config.toml
num_hidden_layers = 8
hidden_size = 192
num_attention_heads = 3
num_key_value_heads = 3
head_dim = 64
intermediate_size = 768
vocab_size = 3293
hidden_act = "gelu"
norm = "rmsnorm"
norm_place = "pre"
norm_eps = 1e-05
positions = "rope"
rope_theta = 10000.0
rope_fraction = 1.0
qk_norm = false
attn_scale = 0.125
bias = "all"
tie_word_embeddings = true
parallel_block = true
init = "uniform"
init_std_qkv = 0.0486
init_std_o = 0.0122
init_std_up = 0.0486
init_std_down = 0.00608
optimizer = "muon_variant"
learning_rate = 0.0119
lr_mult_o = 3.0
lr_mult_down = 2.0
beta1 = 0.9
lr_head = 0.00754
max_grad_norm = 1.0
warmup_steps = 200
schedule = "wsd"
decay_fraction = 0.644
decay_shape = "linear"
final_lr_fraction = 0.0
batch_tokens = 65536
max_seq_len = 1024
doc_mask = true
train_tokens = 300200000
max_steps = 4581
dataset = "wikipedia_en"
Each number is 128 + 24 x the weight over the matrix's rms, rounded and kept within 0 to 255. Layers, rows and columns count from 0. Numbers have three digits each.

# q: layer 4 attention query, 192x192, rms 0.0746, rows 26-90, columns 0-47
# k: layer 4 attention key, 192x192, rms 0.0771, rows 26-89, columns 0-47
# v: layer 4 attention value, 192x192, rms 0.0702, rows 0-63, columns 0-47
# o: layer 4 attention output (transposed), 192x192, rms 0.194, rows 0-63, columns 0-47
q26:133076113111141145127117145151140130155155089129148149117136151129137131107125114135147139103120124136139159116118123147144129136161155091136138
k26:110137136106110116119119110113165146118143147109096131138140137109093141154114153122127153138108150127140133154106117116104148150137102151129103
q27:105101127111138137128124124126119134135107153138129134126124095136115132149140135149113138132113104117146154141150132133103111101114132127124166
k27:141117123152104118131111136121130137129171129102131124128130124154127120142129113129130113139119136148111103134125123128131180116134113132116119
q28:151109113138156155111118122095137172137115131129144132150130156132165114124148130168131116135093140121130150134099129128146092134124136116090152
k28:098134151140125139124104115138130082141125144142126124129134115154081160110108112117134122119130142130142109110107134137134129128117110135136127
q29:113167132127120116145153101111116136128113134102152110121132135107132113109139123151141132124094142119115140134134115104135162125115160102113124
k29:134110145120166149136123140160137124133154127120138166127130122127147109149137142108133141102138114125131113126137154137121088108130092163128117
q30:127104149119142153170129121123116134139148112131149150117103148146106112145133135135124155108105098142108139106108116108105141170088123116099134
k30:141124118108125140129099166151139146128125111124151117152163145143126147116130123129144128140134139121106157164139118154136093135155128164115147
q31:122125182153134154131127122116103126107122156141106136148124147136132135126120172134139136132118165119175129150143108094115143124096155093130123
k31:128132093124130115125162118118144128172126095112140110105103082124099128167143087125126162140122101114093107101109157154136143094131123139101123
q32:138167109147103151095154159126109138177085108117098137138120092099102119163113122109089107097098100159131136119123134093135135135109117179101079
k32:108151120140124153116124124138117113143157136117114147138096128153130160127133124146125130136127132109125131125143111149132126111136112149152122
q33:113130092131188114138169102154126122149104116143160103088071123123140139154104136144111136124146134109160132126092109135095131146093135135199140
k33:118080129150102124146117132110123154120156128141117127135157144112119078145142129104128101132098114128125148137130127129111117167135099115149115
q34:152167150115170150114149118121133129173129157148124143093106139142111140110120119144113123137129121116133102133122136146122159135151137167108120
k34:115137111118161110128146120105118106123114125125146112133120126140119108145108135129074135141150127155171144108131123102137129120151137116145156
q35:105113106119086116128154126121114135141120106147174149151130114102136146117128152126136092139131155143162123105126100127115071116131106121150144
k35:127151129106135105119147103108111124129154108106130141107118143114097125107149108118123134124152093138150108124127139138138161177088098109162125
q36:130112132146155088122116115119142108128130116123146111120145159133164146139101124129120127107137111093116125147134138073126134123133122120144117
k36:139099120132088130168088128139125157089129133140145096152148088100104085127148129131151118123160146133113145114122119155131107126103152126118132
q37:135118140123151117111136114129129121145139128127139123121123135130171130114162138157127113093146120103121141135093152127134167122119156163115146
k37:121165103153086133140128133138104143156094129134130111128099108120134146149136109147113131130137110135133158116137132147114133141096109104140131
q38:140103116126128149131110115137104103126128143120137149109137121129153140120115136134113105145144155123139133162124120138128159149142131122131138
k38:167130147144190122161125134110136098110138105158105138162135135110111107157138114159085119090113115146115136132135153131140083094119133090099096
q39:132125126133115126142144150117142133127103105136121124129133150137138145137123127137145126134148141123140115130141129155139147119107123082114119
k39:122120112136122158103096117132145112105125133112123121134132130131106133149130140124122114134085104139145133131114165125171107151143146118170122
q40:111154134129154092085131117120143105122129128107111120100140109124150127116121116131161153117133122109145139140101148145142147100119133118106098
k40:148134126127105125144147121114101147127091155120107138120092127136134109134130126121128154128110129116124100120122078119111142151139118121156154
q41:141135130144146079129106127095108129125122124082114138121142141122144129145125137144134084115146134137128130152148127148108129122096124124124121
k41:092113117130112122106120155135124128135120129125150143103133126126141135121118145121151129116129106123122130134098149107169125116102124117120152
q42:124124132111162134094136150129136134099128108100111146133107138139122121117121108124128132137133129143105147132127105140116122097129146108099138
k42:137123112150146127118105165107121154091106126175164115149126132125095132110124098153165127093141130138147133131129124131124106114132132104130148
q43:148155138118139127119116122130118166122095133137171141152133105116114118125136108121096146147104137119111146117133151141145126122130128148146123
k43:108118135123106107122127146120130133142159132147096127146108145112148121121142133152132147099146117102156117162113111140138107137139116099132137
q44:151151108121126145141147144114142134160143123125108143130106125114146125154141116143090111149136154118135132117138119106122147125122148151126116
k44:117133145162086126101167125147118090170118106129122124124085133147134160124115125138175161135136143147141109131132168172116119140117126136118129
q45:130155112137123128150143111138164138112127128130103155137128103147116091123127135159152109106096113119107118121101137145128116125126126140125147
k45:087110157108096122112120153140116122140139146127119100106136116155137155151110144107115149144133114144119120149174145123090101135087152135120098
q46:110135158141136171108124125135121148127137119143126097162112133122138124129135145141139114165126090164155114137138148116135141156107123120132118
k46:129157080133146113144133121105133103128103116132146181091118124132117179132132103143131136137123129109129119122154128102159110099152145149142148
q47:134119108123100084117127126144154127119126123146148120141120146170153139132125138142145108111123124113146140128113100135124148106145132153131124
k47:132132122128142176137122121116104113115133146124124123140118145120154163141141112119120133154129143135143112117133147147160088151134142101150132
q48:137128147130150116167134106100132139143132145144161142122122129145110099099129130105123114135152145103134147138125118118147148155137137142145138
k48:107150132138117114119106118178129091130135122138107119124126114117138148098148137108125142115123115131109121113134127137115123121145127143116130
q49:141091148134120129128130162116110095110094144147118149143103094104132114100126111105128143152122107127112124137150114119169105120144160108169118
k49:142139127130120113110127100127131127135162128100143118146126166155122149157105116155164153124138148136123132110134144131124126128124069156103137
q50:114103131100162122145111128159139104117149120143113124164151152169124118159164150129124120132139151116155142092149135125122129128141120152139120
k50:117139116137117145167150125115137124120121165132105160135117122111151116142123133160109131115114096107129103141113119140112139091125111170096131
q51:115136120127148124128140105135127122131159138140127112135142107137155125125124138136111137149125103119095115130142136141151143131102138124129129
k51:129166150132093131124132134093113102150137146080117149095114103149099146157104105155119124128131128141118128121138145112105159124109133146106154
q52:093151117112097120122096143133101099137108146132136161120103120142158143136138104133174163124121120148157137144074099122136124124173107139164131
k52:160098132154135118131145178136158138118123118086119138137114128113089123156096115150143099098134097146112104119140131110143121131106129142109155
q53:120129137113137096132130128112109128093135130158154128137120107100121141150133108118134151160114134130133142112098122137165131137139127117122137
k53:148134116141123146087136137144143128154139116117127132118123140130110123130091153128104129146124166094101103150156153159104131153124128161132132
q54:165107114098129104120120162125136179129151140115140111144113135107095106144118145122152142120161117159135139128148149151130101154135102132128127
k54:099165135120108116098118118128097107095139121155110138086134117132145123124149117154089105101127122151115127135085121100101127146125147137117131
q55:135117132126117143116123122133114125124157124127169141145108132148128094162125110112098125162140148156080133150133110091141123106144118139119106
k55:147134116096112132126135093113129121129120125116147109140138116115121121129124137128118118087136112116154123114103138171114114127131126098147138
q56:158127113133121133130113114150147140133147120127104160156162128099138125134121127141120122146133118137118108159123137125130144138151138137147127
k56:129130139126174151124140109125111111154121129157120116114127133147133152148144112079121157136124141108143110127143147137158151164155097134153103
q57:101118147124141109144157128153131132123142117121139115151101117166132143107122100148179093135120105149081126138141107144132116123132135152108104
k57:129095124117137112117142143116125127108117153118130137092136158123164115172137139128097151121164142111160086115127124113101121131125124119141153
q58:124142124132066097141149141155125157129106114122162117162147136155111143118127101102145102127113118141107140113136119124127109134131152103136151
k58:115146145142151113126146153130133130127154115096113107129113128118133127117121159156095143151122144112144126130101123140123104132133131149124139
q59:121134127139089115128117125124113116121113133129089114139163146158133105136092126153109128097129144145138106152127113123149134145114098126103128
k59:123127127133164111137099130140121116075152110129159115120110120110129119113159148119168115150097099133131172124117152122119133116128122101145130
q60:148124142137096154130095142131139053126133108132128100147156130132112118098141113111108140155101103134094140117184141148171095135147109115131108
k60:103150113096154116135165105146126138130149129112129126123108112147124142154123147126151131097116155098122113126129102085084150109126148137117160
q61:151125132068122147137113119113123122128175108143114100120112150133098099108127142131127156105170130107109121142125142131176129152132112143129130
k61:124127123138093109116163126138121140137121116096117129094121128132167156126106153127136125132087123121150101118149122122117145115133107178106116
q62:120120103124127131152103114105133133128176139088122130109139148139154137154127127144116131120128141148162126147105094106128141115125145165132127
k62:128146136145111143095152111149148120169113137132123134115105096120120152121114098130086130143127103109117136132160145150162137136132128151132118
q63:126137133101130125137141086129112158100138148137135094150162145130145114117141130115147134117127110125122148147133140124120168119144126106147113
k63:087124131148114156118128166126125115157115119111118158141111112137136133136124101146110109138125122073115121116113125129141137130143130131102136
v0:091126114146140129118095106109111129168169133175099097103145141179105190136115151129128115129139104110120143140130135138114156100126153092131118
o0:105110131118145111123108105126151122146115102128136165114073128124111177140133109117158163130153133097112113147157186114156151148114119072134114
v1:114135115127130126142136110117099127130139159147153093096100161114125145106098125112146100155137115133118165131113108129170118159091127106142137
o1:104107144113123116151154148161133149128098163125129110128119117120118177104125084152153178136115083095139150137152188125100154123108104167161127
v2:117099130120103149106142115109129126119138092162124152127101154111107073140113121147128090142158129086143147109136109082082102142125162161125146
o2:139092191116106137193158100130113179126114080139131150079137166167116100136101119142095122148151093123111145138117093084111109096123082073057092
v3:085118139088105138106136115147145159132109110126152109121110107128121145139164154098157108157134113157094124128120112111129113110123130150121134
o3:153086128118135152161133123103127145121079082142158131105101135137110128113119120116159157148094113130130134117146166133090133159087117135095148
v4:152137108171139095134142098123152139132133088145117123113169111092149113141129161099146133130107164128147168124150123150155143116094169140101147
o4:113136099169091150134135095138118130152133099114158128071084175083144166161120120106108098137120135110139123107160094096116111093123128142142092
v5:127134119136118132111145128112110157092120105132162128132102075149126154143133142137156119112150093105109128164124101156159144120127104163090110
o5:127116135136147127110142107036141153109145122098113125095111145115120128104176148175152188126159089129124134146131145151098112150094144149107114
v6:147160135102127123153147109134132086113156109110145093132119139126117118095151096137106083170153128107146153102133158101132154124144139146090172
o6:120138157128130124144135126097207147109099073130139108123126140107095143089130126121084129122140115097143154097141165107119152100148124137129160
v7:113111118192104133150109134156121134122107121140146131119151140136107121118145102113100111156114134148142122129126094117117127134157125151086126
o7:169145132116111111160111115150138111118159122112113116168153111112142120178126123139100139132117118128119146153116143124131144160144123100113111
v8:127109113101101168120140134150139126121149144144120166126091108139121121121117116111135115125178126108100138174113140133120132108131125162105142
o8:158157089111122110174183130126151095107112148164179123151117087139038106098114135174131090162149135116126115136165119157165129170143107117102120
v9:116125143111142163146132109116138074128100174170109140144154116119180137117095097135144138121142098169133142149100097149122120102146144107110097
o9:086122137106086119112143138160072090168103176145115142122149105121136105134117159085161087124097122133137121149132082126115096109160097152118114
v10:120156160128151146108107146105105110133106132133139120148133120142138135143107113118109103157135098134113134096156172129139150152105085121113146
o10:101160153138095126108122097102111148147118099131118106148118103128135132097101116102127118156146110154116121096121137134185107100099139149127122
v11:100132137132133121148168121117143122103101145127106075155134123138107098149132153093164147126137134138103100161113151126134143130100130091119142
o11:116098150145103119152137151109113123123107130136115110117127126113142174134142100100112151130147090128126133092086159196132137077075114125119121
v12:117146101141089096112156138150169116126158143154139128096116121148132122114142116139100164155159181135120113122138133148163150122107182117130118
o12:133145160118117082074096137105169091099110134149120081089147156102167100127087106146163144111094118117086114170129114136195160150166088093172133
v13:113122057124147121144135142134130116122151129092104105131120148156140165174131142140162153051144160161145101154112096155100131126134109098169129
o13:165129121142154093159095142135086164146152183134070118143130175118187131149133121133195142123204198103166129179156104145152131092107127137160123
v14:122129111109074083096122136146171156130129128138162101109106130131142175098132121153142070137124139109113099123127172081152132132123130132159141
o14:112081125120097133145116104144121166117167121145169120147144158144122142067159124120144121154115096129137138148134111099111149147131123122162134
v15:122129187118090154128110087135122139113141129152117109098162112116134113096142102154105128156101088129096135162139153158131160143104086129101100
o15:169127124088125108120144112129146081126082126145114124118193111158122125098109105149155109177065122095092148125136163167165129091147105092107137
v16:100184111125116086123120111123118115126140176133132132123049132094113164067122135090120145173131099140078147180111117145176145122123137143129128
o16:080131138119117080115135141140091150143101153125188154123093173084131139110106131113129165163127093175150122132113139134118155114132110105176077
v17:117117120112157114109130127130133125134144156158114133138109102142135150159144121141129136147138146105097135160156110156137122147126165119108137
o17:119101138145147114107130148100170114145167175116162095098125131127115144119135145136155127167163103113099143173171139116153138122072147119120108
v18:128117128127152097167151120165128111094094109090153109077137100112155102116099166116081118125133107101159146115098141141084190127116096127127120
o18:146130102122138134150127111155126072125094146129175154125149130140102175130053138100104128155117122105116150086148146097099150165110127163137134
v19:147121154149126140105130106092167127162164165149101124113146122108117115169111166143174140108149105122154140129125125139131110100111084129147139
o19:120189110133139101107155141143164151127104121107140086142105174123088084143104123122202100138136153138144092149095170111137120129106135149169112
v20:135123124109141143128104137161146106139115128117146152087174104129126136121151130137120155146117168085126135106126107139185135137139097100140174
o20:160149162095114104102114188125136109155125108134095121135151137148060117116183128122115137133110184113136153118168137125132125103160115167176168
v21:138117084155100163129126108103161125125153125169104124166149096110132083117117088114134108155132169070132156128142110112170140123104146123111146
o21:121150127144107148183118100154146087112158100166149102094168123152120112144154063127084077153114129126081144130182104086152149138145127152145100
v22:164133134137106139160119141164126148098107177108121166139095138132118179144128135118111103125148109123125135158124127163121109170082085104147103
o22:099130179148153117150152076081127093103128164141112134180118149162051138083158116128137153139094091133155158131146131143122100172155088162081106
v23:151141129123133097153098152121126176080116119165130116150105131108136147118112084107113094112144120115102129086144086131128080141112138168101114
o23:124175129195138114136135116128148187148137129125165136165141126052133119121106132158163117176143099102154159110129101112091088131112162135077087
v24:122122074105101117117113071120111118130113130149110127142144119163134145094115127092168122133114157139111083123114096116120109121138158174130103
o24:099164065140103142135109125125114132134109137122149110124160139127136137126138139099160109093124130176111075144097109109127124122106162116167159
v25:140162170111134164127124137119144138165129126159104130111110112114147137179130111118150137106129120145133147111129111140174116119115093161109099
o25:145135103127114151095122168091112138145114134092178076137145120114205098149161078111090080110124147155158145159137138171174118084169138139102138
v26:116132140113162120122128092137109130147105138128136122095117120155109173151123127100112149137123156147122133126125113161143121113133116141119122
o26:132161168111176126094132144087126117158089084117099179114076158112134177150162128109139168099138151108123118109115142132151108134126098124127089
v27:086128150133169109157137148112109144145119148147136114144120143123193179136125072126127102121141066131099106158107128106094151163162143147130148
o27:106129132133128182115122133064138121135118144175135156152118125135194175104114125114131145138149145116168144144140158116119118109103122110123088
v28:150126105161113102180104153128156169117097117099129107145125116152126105124118134097117124163134127116116155104096111114149096133147134151122143
o28:154122118114105117139127140148109143120132118135125092119169090137133131128145158123091121186119122087110167140153103067102088128084116140124106
v29:157132119121170076143147182114146124121127171116130154169156148098127173128164127135075162148092130163120148116154134100141113139154139114133193
o29:098149161149152139085093144121100073123157178116096140137109173110153144098078128113114107109145151186173141065122103064133099100139157105152123
v30:128149138130099130122128163087107128170115149127138141151128127155100145111110094111139140147131107138175116080132089142131132132124144144125130
o30:101162085159070118133112143095118129187172156102170105149160135097150123133133070096129140104193154167153151125177099121147141121115130127118074
v31:133123125081114133127151134106107113147122138122137081124137120155096160089139115138086147116141157088144151104104125131116150116131143161164136
o31:076150170120148108140162158127180111188138071138137127071135150179094132115115105105130172116152109113105131114104135118119121176143126163143177
v32:135101080135131089156120128156102093155118135140140145113141114108103172129131100104167122101161129127111118104124141125124132108139126135165133
o32:097122124114067098165110132113146140130113117159135095132100133111096156131137155116121160092100126109124120138132128150117159107089100113127159
v33:137150140119123113140094122170163113077120124109081131157178123105141130141095121176149090159145143163089089136157139084158153123105125146128138
o33:161111145136181124104110170102098082110142141108134161127130120171146100063157128122105084128086169113111118147182149118169169140173052133149086
v34:157085144106110092097145126141108144123163110149133131109153184153093117110138141146142088127162113132137130097147118113137129145136118129143153
o34:146079155121143113168103118130135130131138154099132088144143143111137164078133137105140094123137162104104147119176112123189122179119128133165148
v35:140127127133140148137155127153119120106136136126095160111138124164082122173115137110178119125094144101139126140119142134103119111122109100100118
o35:103148096095118150115156123098110145129098130137127123125075129151083183172171140121113132088136171134137132134120139079083162116149149159138128
v36:146100160094152105089114104142131137132105151128103100136155114148095111146141162115126097122093170115163120144161149117046089110116135104153154
o36:160098148133141100106108164143130102127185168142133177115154113148122105192161147084052117110192124155175108122146119134118169128148138124126134
v37:157102143115119135094117126121089109181116132150095117129112109128155146156142142110153144117117116136132130140109162102150135086149118138136104
o37:081071079131100099140180145194096130132109138140195108134140085114132139108142122116132101126125129133174099107114098131141086089122138159141143
v38:122105115140148128136134152152132132122123126118134105092143127094115133141124153110129126135121094094126141136151155166152128125154137165159130
o38:140119113146137172100129167122135111112165146150127121168120098121107142143128156169131143157145115101119122107131139116085131124121128122070091
v39:140159125134116163113118139141092131095179116109109118120136165143110149088120092126096150136153130073145132096101131102131170122140118118120173
o39:186131143139122148130124124143125192125168142095093145118116131103106142096113182084156119084162184102160117119190151103100112098155164141149169
v40:125124094112135142121109149133138104128167157117139105144075149124114102179108120128130104132175161140148120155162140131156156128126069161156082
o40:146089113144119146090094166149122092131198128121127115130124147110117112078129141098149163160140125148150112100121083156125106132137107134135108
v41:107144125118139129110141090161125115114140139140172148122140121144136151095148121146164121137080176116129178093124129102136186154150111157129110
o41:104062120108129123185131177153145103151112149159190174132124199169086149113098124148135116094129153140068083135129072138132157157151112130128126
v42:161104136099123126109152153135140149133095156118147125087116124112163118146141145085112123115138101152139130101093139178149094131143174138130129
o42:127137116119130111136130114068156112158131142078142119170128117139105126099166126135120129129113111109147160164161128169110067110147132155143141
v43:094143138114121123147107105127131124113122131107101100142123166138143163124123055110151100133128120109120131140128122137153138141099069105142107
o43:113148132114135140119109103086152124103112123115107055150136157107156072152145137104135133104118158105119120137170143147171141099139137181129145
v44:133147191136135137153142090137142134122146104095127099139110123106137119146139119141099121131154129149118120165138132141134145120141149090141124
o44:147179137106158091083129113095159155126151135096130144097131111083144084106111104171153121120173150109131134113126119175116111119171117123110092
v45:145118125113145154154151144127127112179110110129130113113067136163137131134155130127091128142179145112151100125138134098128102112157118153121135
o45:109131084128135112158132147133138118124117112152099103095108115098162149119144095171147175135217146121160161111120096159160084170118155153143137
v46:104115125101138170092101141157116142147123134134140091118123119088110184145140165117126104148130113095147100120117104146116048114135126124134127
o46:130124126124123124149130149106125181186140113135149136122141141128142136168165177124145185118144113152175143140123076144134107173129146142117141
v47:129086117132095135086139159131129089101150144089162118098105129079101129174136093101081130166141128150163105101137136162187158124074138136124099
o47:121140164127121134060168158131123086113131132117149121141122152112114111102101153142117162149067105104135134127177125141141125117135080127146133
v48:102167141138133152110068137130146125117109165135101105118124131163115079116117113118080155142117149145130100139120149105145121100109116164146140
o48:133154162125149070093098193139103124124105130135124149148171071112122140141147100102104156157099084106124110122109145125175138112176118110158126
v49:115136127135110172104116107111103110111130147117123112076162148126112143138149107140126109141102135117105155152119135118138130141125106104095119
o49:148144149121105150132177073111157119131135128106087127143098179124156124086165112084092122120124134170165136129172150048105139081156155167135084
v50:127145147136129158102154146100167155099117142108168125141103119143145089127124146135094139135095154152135110183115092088154136140190148096109116
o50:129125136146080152143156109143069164120104082111133147126135106151220120124144133103124198168099125166176147129119124033110144079100152110108129
v51:156174100095131122100101091112104139173146126126126132135136093125141145089103128109145069122141137178163107111096151131151146133116131111127089
o51:103137097080113131114089136161158087137108102155144086107142161138093107086123147118179135161106090122103106124078094091148120126114132117142096
v52:117109124136127105109101114062126145157123138132156140128168118112153141135166121157161164102094141122130125179092141143119155131100091141132117
o52:109154149142106073067102109089139143170139121116116149099128122132183141117156072150148148154110114134093121174111092139179149117093152121172143
v53:107140132116140083144166137137142183162103139126087152137150148097132104119155144147099141113105110124150113148137153089105133074147144153129126
o53:103095092114137116116122175134119134178138132116145150139112122135154138096144147100096118106121133122183133137100121143135150117136134123148091
v54:122118131159111098156102148099124140148118081171108121120122128117137104133163136157110128148134128110133125134140154123135130128141133132092137
o54:145079115133137146118116111120114111085153136156140071115150118170159173118123128137101152166123100088124110072125126132109125125100129086129134
v55:122138090130133130151128146154136114165132117114124153089121152155117148118121122127134113085131129121109121150109113105131130147137136124157109
o55:165086116123115098108139151144132123149133106156092133114140184129128159111148093164116143126144118144130130169128091100146144139135143118096110
v56:142166113130095135083126146158161124100120135112120129134129106118119095140108143150162156142154131121138147152117158127125167112108153156118134
o56:140146089132111126126139132119150167120110126104127141169122139132096109123145161145108093091113101172120115141136105153076112083137078147186097
v57:120133154128136121136081134107140137125159123126134135120130113126121141109142125145145173106115132104143150116152113129138142126123141151126104
o57:154123153101136078107150173101102162171104159126137134099096131129084101105115118147190106179136143095126141135105099106136118105160134101139122
v58:142139130126094133121133120124148122133139140099111152097135136102107134096148128095144144153088096120140128192131146155125154126127129077142124
o58:109150113110122152099163121096166139127105149120121113125108127131099111151133121106133079107135119164110139138130135133117153108170130104158095
v59:134159148116166136188118155156151120212172167129100153114115164105141131117164088145097108122150073124126140149144133159189096155158139120123104
o59:189095164102124115128156152130105134152149146125141128136091113149140155128157068135115142127140134131169107139147112137144105114141130080096158
v60:128095135116079179117145135155133119149140097140117113102167119125137145109165105099157133130114120128126177119150140172130148090126077110105170
o60:115130088097131127089116117200197152127147126131099145123121143132122148160143168134165103130164132119116108117143125112087140089158107166149171
v61:127140093175140145121134121117106148137125173122109130137114112132158130166113139111154123138138116140139107117149154124133145126118101121134116
o61:104108074167102196100125112093123126084144155116154078132126127116174108140158134121180127117131099162107124130135078126168119098167138135170124
v62:165108189120144131132155122126146127137125162143105126148098142106136120176127139086136129108090129132121117125105142117093144099087133140108116
o62:124091127119151161107172111108099059143128141129139160116063148118136178146115142129089111142117083155130131145118107147136080075159119127107071
v63:122124110141091118135147137070117137129096155112158122133128133145158122131138143118102141099141122126132140168118112096147094165129126093119129
o63:092124165110119136159153146155114120126149158091131132154135159128135101140124133126140140138133103118161154142142133138125159150127134120131166
q64:126140140102148134106108090170122119150183122121116141154115117146169101163132144119090097116097086089125150122113113128139117153138095142156127
k64:177116132155142091134110179108127121128112156100116098112113107126122192142129141135132112107146073138093117112176148128110197131169139128108129
q65:125132144127162104159127127158109132103121139098148123143118124123145140103132118127153115082122126142080139064148155137178170133121134097144134
k65:145154108132185094095152117100153130176147062131102145145138133138100126132114154140128106121143076093118088133097137110146152136110132135104145
q66:090106140134127157129120146110130132130094163149137121095115132117132130167103142072114149149125140123119119116133158165150104095127133144118103
k66:119149134143121115156110109136103112150133115115100159130162147100112127121131143114134113130140144087140143139096120181067133137139090121145116
q67:152123143115177131172118109119140148140121121139130152129147092118134100127164121144131106137123087130098137124115109184122107154108078121098106
k67:120169117132117143100151131176126141148135119090146133132116145160140153141138075126109098115145108154126111082125117112162151092104111129076119
q68:191170122129130101144123122090108155101110100100150095144100076099137196138117150143081151120083086147104162101105100161146117151112128140155088
k68:140109133141120120128101122137141105092109146122136125125091120151105126159179102165147116141109075076122082144090140124079126063133120101134152
q69:166136164144106150166151151089160109145102140102117142152104135123144101149144129162088124124149092103119090110145147166106145138110096125135133
k69:124113146110109150103099113156168127102195113093107109132151114160159087154094069092183118093124135092147129125134141134116169104154164126131140
q70:112116126193148118152138146124113152144156106166102079151143128123129112117110133140123144140120115130042192139135108164108156138139146061108109
k70:124112098081140133127117154146132127114191141096154134120130114171107114080121121104099118146141153123124113132132141151101152144169062131113107
q71:091153123127147140110143123190119066130097101110128131150116135155183165101106089104147182092140164057108147073140123159193143047129093145073159
k71:138116073090135100108139185137135148173157123119152114128117091164120116173138125129098129159123192112069127116181106119130089142108123125142149
q72:094099116109136130152065137113131135085151118112198151062076144169140125186118123120108139152144082093122118194099115141161070120103115141130127
k72:121093105124064077082127185065130114164126153155117184140110161161105100173175121142141148158150110125135068167146119087101143108134177132137170
q73:125133121083086098118145151153186105141133127112125102138152161111157139147154117107159134106135117215096121088126123142174131082176139105130187
k73:136084157134125121120120092169095120136147122156121138076101144159147131147149130106170123101167160109118079128142141090081172109118146138146152
q74:086094127129148091132147129107118153144141104133126137148116148132130122141093166094137118138112089094139104086142120156150091071143117169149140
k74:107091131108164149147108158086140136137116112137138190160141132119102126117107163149071129138120077161155217101094118119163113147129127144141141
q75:073144108141139181099145153092137143162127146148064126115168136129066054105119151121140079111161120173151042130158167129143101188117088132151110
k75:097128173132146142141094071117127143099184124123146159144160134112181119123161092092149065080110072161155125123132160125112138132136134058114095
q76:123180122106127116084151117169106129148200153125093133075141140145073126156141146131122098122135119084103151155128131142117150179121104156136100
k76:090164153122102159135180104136169111138141108085123127083123104141118134146139095177172124122130139102133130136106087123157109121086146123117132
q77:072106135114116117162159113150105125122081105120106149136178133122131138126118098097140086128145110162152109144166123132106118166080104102174148
k77:137147162146162121150115141117130137118146083103140150151191173093140142153169158115114111107108127166124168133150128135103123119144099104140071
q78:162114152162138150127062091067121191091117135112160188147093087110083160110114168076078179115131100147126135138134124075184089189153113053076160
k78:126130081058054096073140118095130101139099126157075141111095119155099110077136144121116151116115088118125075108152185106105130146120112144121176
q79:134122140147133073119151103108158119113127125136117139129063151078076097114096144143137168150100117129150137112102126139128125138140087128115090
k79:174124112116153187121118153143122095122142150155130103132103149163071098084092147181139140186131094111132163104084181173092146145081130152159125
q80:149159168160116181174131137118123186150137117147165129097138112110155148150128135128098137088136139087096145095168126157162109122145121113111125
k80:143148149102105139104104110137138175162135172076211153048122146130157164160192113125097223110092182123106109146125073120163076145187157155065118
q81:154171115090147123093162140113156160137129177111102065141147083133112083077153147086072125157135112181102156126103123169114125142152173112059114
k81:167152077079167116138107169132112140129092189109120154162091109138105083178114162139141121170175139110149085136137120175160121155157147115115099
q82:096144096144121113153088104126125075100069192179119155158123159121120117137123161088100091177162125109129113157074154131113148081130188146105161
k82:125118094134135113147077146085134114118165150153084124182117151074123119129142097106115104151118089129132167152142141092131126177159125153112135
q83:099110171096185065129093133140115123115016150149129123109154093092141148123127133115143149132168139178116115123175174097103104174118134131090144
k83:091126119120171095122100139107110155123087103129154141128099134102211132135161146076090064135100146162124174141151170095084109150116122097119097
q84:129099126084136140170191129096128153133147129100122169057128163082172121097131125131108096075129093145099144137079131160104128065164113083046152
k84:151125111093123113144111106148080086128131066117126196039122112144154118093141135096117152117101153108124113147118156164107119105155064103087091
q85:112165155099204142106184120127104072169140186106082130117125177127101102099196135169112057117183165126085128096101156110110196162091099130126070
k85:134090103102145099154190147117097111107118178128092123143075124133033109101116184186172124158153189118158119051128150121133156136167132113097130
q86:151129099122125158102105148140176157111149161103165098169154139101138102126100134102118088110082157128119081168158106081047106154106160128099145
k86:120105136088139122062115154143181143153087093109087091143093120117119145160075113165131103139077112078150084124107142107125124128132164157157066
q87:153091101133135156121167128152151137141183138131141151151096066098101131157130188143093130068129196108140124126148142096172122134155191144149114
k87:160106129092115143095173124178128135114152137166167161149093130106121160127110140151133136174133164107098119149142170110174106150127131153129130
q88:165101094131157151114141138149114149072078093091116190124148110155153103174121150156154107106078179112149116172101132097099185114118175114136133
k88:111156110095191119088191172123212128088099158129131144198157117155125110148069176156093136108134168191185129153106136132104067105093187075110181
q89:132106124131091182132132137119120163143096132123094116112141167084188133161164118182145129110141154125123122093119105120066151092161108147133167
k89:133161073085130132115096089088099114131145111168104149093134153149208164148123142119118078069114134084153105086129108143133126128123127164133138
q90:122143153121127127185098165140130093153110079124115113116147157135172128124127102126167116112181113129126190098147078160075137131105159115094133